Each number is 500 + 50 x the weight over its row's rms, rounded and kept within 0 to 999. Layers, rows and columns count from 0. Numbers have three digits each. The size before them is the row's rms in percent of the matrix's.

# q: layer 7 attention query, 128x96, rms 0.147, rows 77-127, columns 48-95
# k: layer 7 attention key, 128x96, rms 0.153, rows 77-127, columns 48-95
# v: layer 7 attention value, 128x96, rms 0.162, rows 64-72, columns 48-95
# o: layer 7 attention output (transposed), 128x96, rms 0.125, rows 64-72, columns 48-95
q77 095:528456540433487438503584527487472492533464478464492581515486572424496519387484560470457534469468430455581487561512510480503477622443454425501631
k77 105:542488537506449444434466578544597547458530520472546523432572581562500546381512552491515448420431576526447519543594566475570467539474518479381520
q78 095:488469511506529452542494493465523527537540532471458500507488463431502488383476493563579471569447532447569504401544565493427478450438612529517481
k78 097:506450474508480556516508492487534471535411492522549479587495498517532420520482547484543421378473516490425531535472562516529472429462700561540542
q79 095:456454539474520585491586491515506544524573517536553402396375572464553601456537487500520463491530459418518547481555420484564458546484465466462483
k79 092:475474562438626442507545475591490563503467546464476529497484531455416570470532448477510518454559435586527517489437443516529482597575520505487569
q80 103:586541505536535508448483490557424514566588526423420523485533572541592564527444490531448565489534496505574482556503460452469499484572424514608416
k80 092:524506511525453422446549459489484573442493523441458510549487474509473564542452550455505473633494505598498604556474597474544461417609490526539535
q81 093:474492390420494498543479464479536496498520523471487422505447612519520514519544509524474532507592531431468499565475439505575499517482487417499494
k81 089:550444476522504539510484455433508423518453396519463454437453590502549530571510489393439549695533475516524501527487510465450507485506542457483404
q82 094:521509512490486486551522430488513471465488406458512548445529461523534498461446518472469425539549455583409527503568466481462470483448606467657563
k82 093:470514525480479522392459487384496511558631527464439466508604540532462544579421432499519472535469498513495589480532535529408543490532528455481534
q83 103:478474452511429604500416534467421512503532438465523542633446354425512510501382509476484403543511506502460515456525530528502452532504348505476454
k83 091:461650518507439514473551521439428557478507565529537417564379495494465465538515557480528488500529468462565533391425538430489486589506586596625531
q84 084:475419594489576576538444504484572567486500562491461492528454504457476496500494491592507635537440411447544445514448570433455575516455576454546565
k84 080:514392452471481595468487500514476494363506482523508511462515479501456458496492498500540480438409604455547434524549551523449416539567459489436573
q85 089:486569528528535449421456500545540528496519543537487456410443570540471472556491496493559423547474483573594536506444444507582420390552543541405526
k85 083:402589498625537522591532553469432415426450529509474550429538447500477539560532477460495458467446499479486435531545376554468443497446489445480518
q86 087:596470454516484464470483495443450537474556400494461374520574472497462513483539536470580454550419623571474508530467534493468502557525499413442533
k86 085:460496550497439545547428552453513545523485486413530500613451508539528488458476503466479484529543507547396447555479544498574477525489491543504460
q87 087:484485457489504375491557479539573476458479564505524482550480451488486402410555508521540449498429527516512497522498582493447419426541487476547618
k87 081:563539466545545594452441584497550426532472430539525551516481522464493472506397556515506566535427589577531507508567565591513528511468384497530574
q88 088:487420502589552480407562467536464451523517446515546459492383496487520524539556577465524496467381440535531466596474605480528555436553582462572424
k88 089:502522478465522534559496487525501430535602569479521487495401563479446517530496466486617548515527580411542516525464529551499514450561450387473464
q89 072:450534579475500419508465502510631487501504632563584507520539490425578492420523544475477494506453417544550530565502519506435485458539519490557533
k89 071:542409465533488512451425580510476599473477628509505596499480567500505489581562544504495542597402463476522549589505530511498498525456431566492538
q90 091:463464517543453509475484522527496549530417447514505509493453515484555461485499520504589516538498457453494426488469527509500562454428436554458512
k90 089:499504508578496552492539496454449455495409452533476486495525497546408480396440524618486486531499496472582616591556546496526460466445475570435481
q91 083:529514519520533527600383427585481562474459464500492530528533521535448509479538589516468505432432480459446456523499536464441512509390573483526496
k91 081:501425518452500523424407444470481538517515448417385436538491465524544460491501544540433470535569518472497495545403610529437497343516426505491479
q92 086:544514538543517483517474500466576546506517590408492429589487431522457431551579478425446585532461538484518489454495513570502578509516492532427444
k92 089:531493570481501463601527481529482522417428463525558509497553526481544456572480508542446514547436533484383433475512598460536495471466587444486484
q93 095:556420511439496479492471477443415523486482416548542426462485521492559498554544562511449465537507495419582467458492561440416551494572616497485496
k93 096:471478481468498496405484512552530542496507470494455518483521552606485513561484496491586579508586485510520451484558507476519425385587541540407486
q94 078:515476623433542595441513511507470546440588527527566459498465526380468573464583546496463476615515446464520547471539570448472538447470585499499537
k94 081:521548466515524525569471543484528615420518517527459596506482507584399456455525471449504535424511475508515626485550564501514499488582487461504499
q95 098:421465454532502469542504567451497481495551460539450427516433432515497585363457487470503472519575460442437550525517553572458421463489529411485490
k95 087:440558498517462443486491449541470526495513494482581464478478587482490514454431444450552505565509538487521623610446472509448488588603460471504424
q96 060:532542532609475441571552536501491536509555512557450514530502553500454398434405461557507468521351479495523502490583550499512527548555501500514477
k96 071:488504518494488410504585391509515516541499565497472511467526487554441493507528389632537471512514461545401538420452431444443573527529537482477519
q97 073:479467495514461450552558492550492556566462401433543527523548514472554452502489422459550483461462540519466475506545502521454580516467424431526505
k97 070:472480452495516566492412589363463459584501425435584480510534516518524532548502501508464382546416496484580564573491432478507530481413441479445484
q98 070:624532544527394492439496483470491514446585461507549539604473516415473572529442527521540497557362512494434457467555483556492572510631505510462451
k98 070:482483456463547484523470444581458516507563539538473470506555412464499487415511462577550520406506419559482510524449535534423498579539541448555521
q99 074:599517609503564560508497519453495524567527556497466519581468544449464517466508414454516480410537584537412452396524559475508521524528457514502531
k99 071:473482472542445535470507488398453408489463491501528433469431581436478443537498490414402499440456561406524500570495525538536470532468438442528486
q100 068:460624569500421474521507495500577553507497500497570480494540468404557459512552508496548574477442560567414614533507475482479541409600531529512477
k100 083:520370476526501445353501427461550497457526551456444532415483405544459548471445472491523474504515450518540436430513466432489569563517502512473504
q101 080:540511522444555530535549446481451558412511501550551502492462481433528519503510525512486454540431510403522335456495598441551542470482429505561565
k101 087:493613415501586591506460479484466508563549504511541473511512517455441425543449576405496589390517564512482451459543502520486519510503526485490463
q102 071:537448520526432441449529535408488522484544527497484526451524487503542528535435541495564545501412482435526487500514502510443453389525487567406503
k102 076:449482515508536470448550617556478541543535541554517526542482482506446427447486399445531492427464468408513465505518577545459538462447500491514488
q103 093:563500509532539494578425513470526504527560522451466489574526435627507395488437465502538460525601433585435548500518548493474482475503388546469459
k103 085:438557546550516642583503488581442468449510534455422509524476394433482511433492569500448519581518530470578374555487496536480441546481556503582449
q104 078:545454548509482580450411454477521547497588535506496481493553555495524467437511511479554455441609552441456491404556572558458540514472443503428526
k104 090:452428527430502465477569617468521483541448433495498439550461527482470437514500511490569496455440465397477527426582529529512461525435472452499547
q105 090:443552474474458529579569544484433445496447378548529622496541528467516566431483464502427495486445461487499449541487462531547543605452475483558435
k105 093:496542469556543431543515528444572553564560493637545448513514576524543463569537409556527470430510561452486524417570472471497536559554557460454550
q106 091:561498525536518472591437507430438442450502527459454595500518480484488533332447546496540468562452511466532488427518485554525453525329562561551530
k106 094:492480494519445493457503507511589473444580439521551493496517510528502473416462455448520475327551564485467453491587464489463479499435618446423516
q107 092:438449488513453517508468529328608455561527465449476541505519444474509519448471529475518537600573502447414494453567477503493504530382460549455483
k107 098:505459521471443482469477555459549451545442534519509562606539545488488367505520551527508482402495412486509469491554458553497537587435604447425536
q108 097:550438458462551546486553418470533490449513552500527499481411469437522592506530558450453483553431420374498481508506406489486512489438450417540516
k108 100:444515549447544491469492566524503494486588497461567451479525630514480462476580575503569538323525477475471553458555549529518477510403417544539516
q109 088:562500478524392442430522472525520542460455558532593462495425539501508460453529526539494547461496517482466471550567466479627408521465513489522496
k109 084:530562460523536494515563501510544509559555565472471550475456485513511507493524528493503506557545445530496509633482423474457469408497473514501466
q110 072:514521485577567372488489497422558536458440531487484480559619408559430419529559567506536455455472484514490510522467539526437512468459627457447566
k110 094:537478565524497466481454502533436498510509516534510530386490447444593479565486528528518430601427570507552490497431536438517549490560463535457538
q111 080:524477510428440566522530498532561425560470515511513397519460464475533469646515481478489435411531458448444485536453503556372519443575561487555517
k111 098:528482445510517586479551450502614525485548585435506556520496546510501579532508501550430549491459530505484444462515460537542480478646437440498524
q112 086:474542524513511570446469563395472476518522546465480475502442512535455541631524631602467473488505455465523475442512431511499437550559388523433455
k112 096:499499548517538435514495571495488476566464522597579498507497530533559552449475557414547432432536478424573458460527450468585455508547523620600519
q113 093:423541418499517447481545521456539493469505487480588540435513611415501548532608530464446497501460503475492560494549492529483532486579443469531508
k113 089:474530472486527557511513388537578560429580503512521450481447451508468532540512435572532468497472438453499472487541436626509541607467546449492493
q114 089:503480505490533526572502505529537494521459443506562458513502461457546568551550490453426458430497394537490556545504482565542546547554377485512482
k114 099:563513517476561409483456411540400533511509426461511461478483513560495534501570486476451543537558462426543577420482424513494558485536458449476516
q115 095:485533590467503497474480615555528512533440538401497469584487524524527564513477464572565528492523553547515493551543553615514512544594355524515452
k115 098:525537426427519510491638540600423528544474462396527536558475547416538543522499543497497488454491484438451483554461433445482531493563523636562481
q116 081:523568467507417464473517498533519459549430563562478550510429549407534458436598474510392509608487537428501503492467424515474485546411446515431428
k116 087:519519470513490495443510404439657493524518518610541503550470490479505412508567591568424526456512424548428502588506436434499549543475497442486485
q117 099:442498510533546474505498491425476608498421522479503458533549580547535371458503439514529508572472523584563493526498556563504419479602469624520567
k117 105:502411426527484495384616606423464529437383540389553501452464443520434488472501491524422531588508484496462498566532457539478430440490452589476477
q118 095:442492559524604475528499543459430500514535428464514542491432482510471431507394492514599502536459564485525507417501483512528485621454512550554529
k118 087:467452464559572385422463513539463506409516547491513576484500501553525482400480389454553509556413512499459483506425472475447463501396505514549568
q119 093:491558558560496445466563412542464516533475450499573447463447495483569539439538455622504462472539580442494468438594485425405478355529513556510498
k119 090:481553539493606484591501473532463504614532523510489545554434488595422524573499485532576456516471577582530535464600549481449484431535431574489526
q120 100:574523515458543461513423481477550437504499518504530623423534572557580471357428507459543523578472577512477476497551623506444492455493510496473563
k120 099:508505418611517508449536482509419586432466494504451485535563569499445497517486431430436494497454609529539513530466610531449569477484486482595508
q121 089:591584531499568498521424510411518407545531496439529520468428376448457544463544574552487485518428513528475589525467481532459478443451482475573471
k121 079:407539529474492496456498437466526509599465489516453550559506477394508503502489420560501465393450495512529463504450501442456547563550511535482478
q122 089:519476558486387433473511508444510480529468440553569486415545417559453506543510442537582508457478564524445455506535545411568542618539411550412428
k122 089:500505510481452415507506461491498413530441512505555439521489574514425494507584517512477530424517544535509546476469482454514506540498519510417456
q123 098:401518538492452486421540508518601595508589495528493417423543569478479532487532547593496523478539524514503566473492489496525489489653500525483464
k123 098:425467471388495507481531526555550414457522493516518517480484528426448570493544568515446592470472468518506461500506431500506410603508507512532469
q124 098:470585525526522556555522537507509555452440524457467525614576467608472520420472546480477468549528464481421516582555616387463470535421522530490486
k124 094:609561511393438505480503517497450600533505548511413465515488521548514556492461516447552470501489567603460537565493540505469547481411497596571438
q125 084:558447516446589488527563563505435496502496441575478452507500584392454489574576501514566464511556394490511434508435508517446421490611498459509479
k125 083:384472452457481512472541542486489522464459604585511581550522535440484525540425513543470453399549418399581401490539497532584522522474532473475425
q126 088:503480605512550490508477535471452434491583511516444578535512447576464516392502506450501474542498537466491428511529565503507555478490392507490499
k126 085:464494479539514531519459509504559490497435495528576463572569504475498435531423491333564489438547613608494556463373540423500443524559530501544555
q127 084:431511507470468482510450419468581438470491536472525459468508528572458514541514512435521541577520494538445536575505420487501519513492440489552507
k127 090:469440541503529432512547496438462507465548439502475536508489491472539420415513530395577498466472538444462557481585390521508503520471499497422492
v64 079:512537365401557466518458475574563578442494531578428504574563572411477516542470543482567512510537603509481465601462473528526496403502510537505507
o64 072:556463526503493482492539528475547521484480431507571442486492507521630515594462541501550456528516508462485504506504514424526413476449541522526529
v65 076:520546454500420534522543529500547543461548540537491468582534444532478571535463515513501529481515516509436470467497430423558549604540495492496386
o65 071:510500502520451525522440444532434361433449472489553497561489546447399487636445502498573533474429495485508430526500538519557512595505466589540496
v66 082:420534542556539468485473435470484503464501432470578476478513522553472427495527536505520536368452520498409556495515436468426555542472535517461515
o66 071:543438568508559522567491538553443488496504551489486418531520449502479491384495407472434488543481562500470356522511565546667503547431524535530521
v67 107:492503533445510512521532490544448573562500541548500484456548595424523536603454496593413547574471476567495515488543576456525542435626466512487462
o67 093:476478488425506501544574503433475655486511428479524522442518541440547424604470574501521486565484449525509558486484467424448500426487569475533559
v68 098:528447533552500473522534616489440421487499430507502506544394437433495432474454520477566570423491558457564475445536474431574490520384536526474471
o68 077:448591449525504488497433482500493367547543498497505539513512585573352508448437470488482495550525534467487491509674441583577557564495425478467464
v69 079:547512622544510493625487543529513538503497578500426547522537471518535443465489441570515438517536480598425440467511509645465547557513500487547456
o69 061:509492504519532510490486528524518329537559543526508439504522462555466581520461579510573543543524464497406511442472470476399512471521549430504520
v70 086:531517541471584540487568422642452513541520555511462470511463528533497510470502494535469508552468521496537536597451463492463529499580394598474480
o70 073:483525472428502473533536575448509450496479551510543496441470455458455545676528441490449462462444467470549509444515547429478538427526551448518486
v71 087:565459498550515562382512519506546452532527496465495441490430582399457560604550453523504478603445468527514524556357544426444508466541478407499513
o71 077:511429475499517507562500533530535611531527470540495582519506558485485498575559630489531478525471457463563543467516519511481489455569465527470442
v72 084:558491512578422449554519519444460443456524495456520474516463495501500551537506526471396475514491575465420492495497536393519469482483605537577537
o72 063:550595492471571516503574468461503518481473506543464532520472569482485482358614564521453507532486534514504528485601505438504481402442436492488430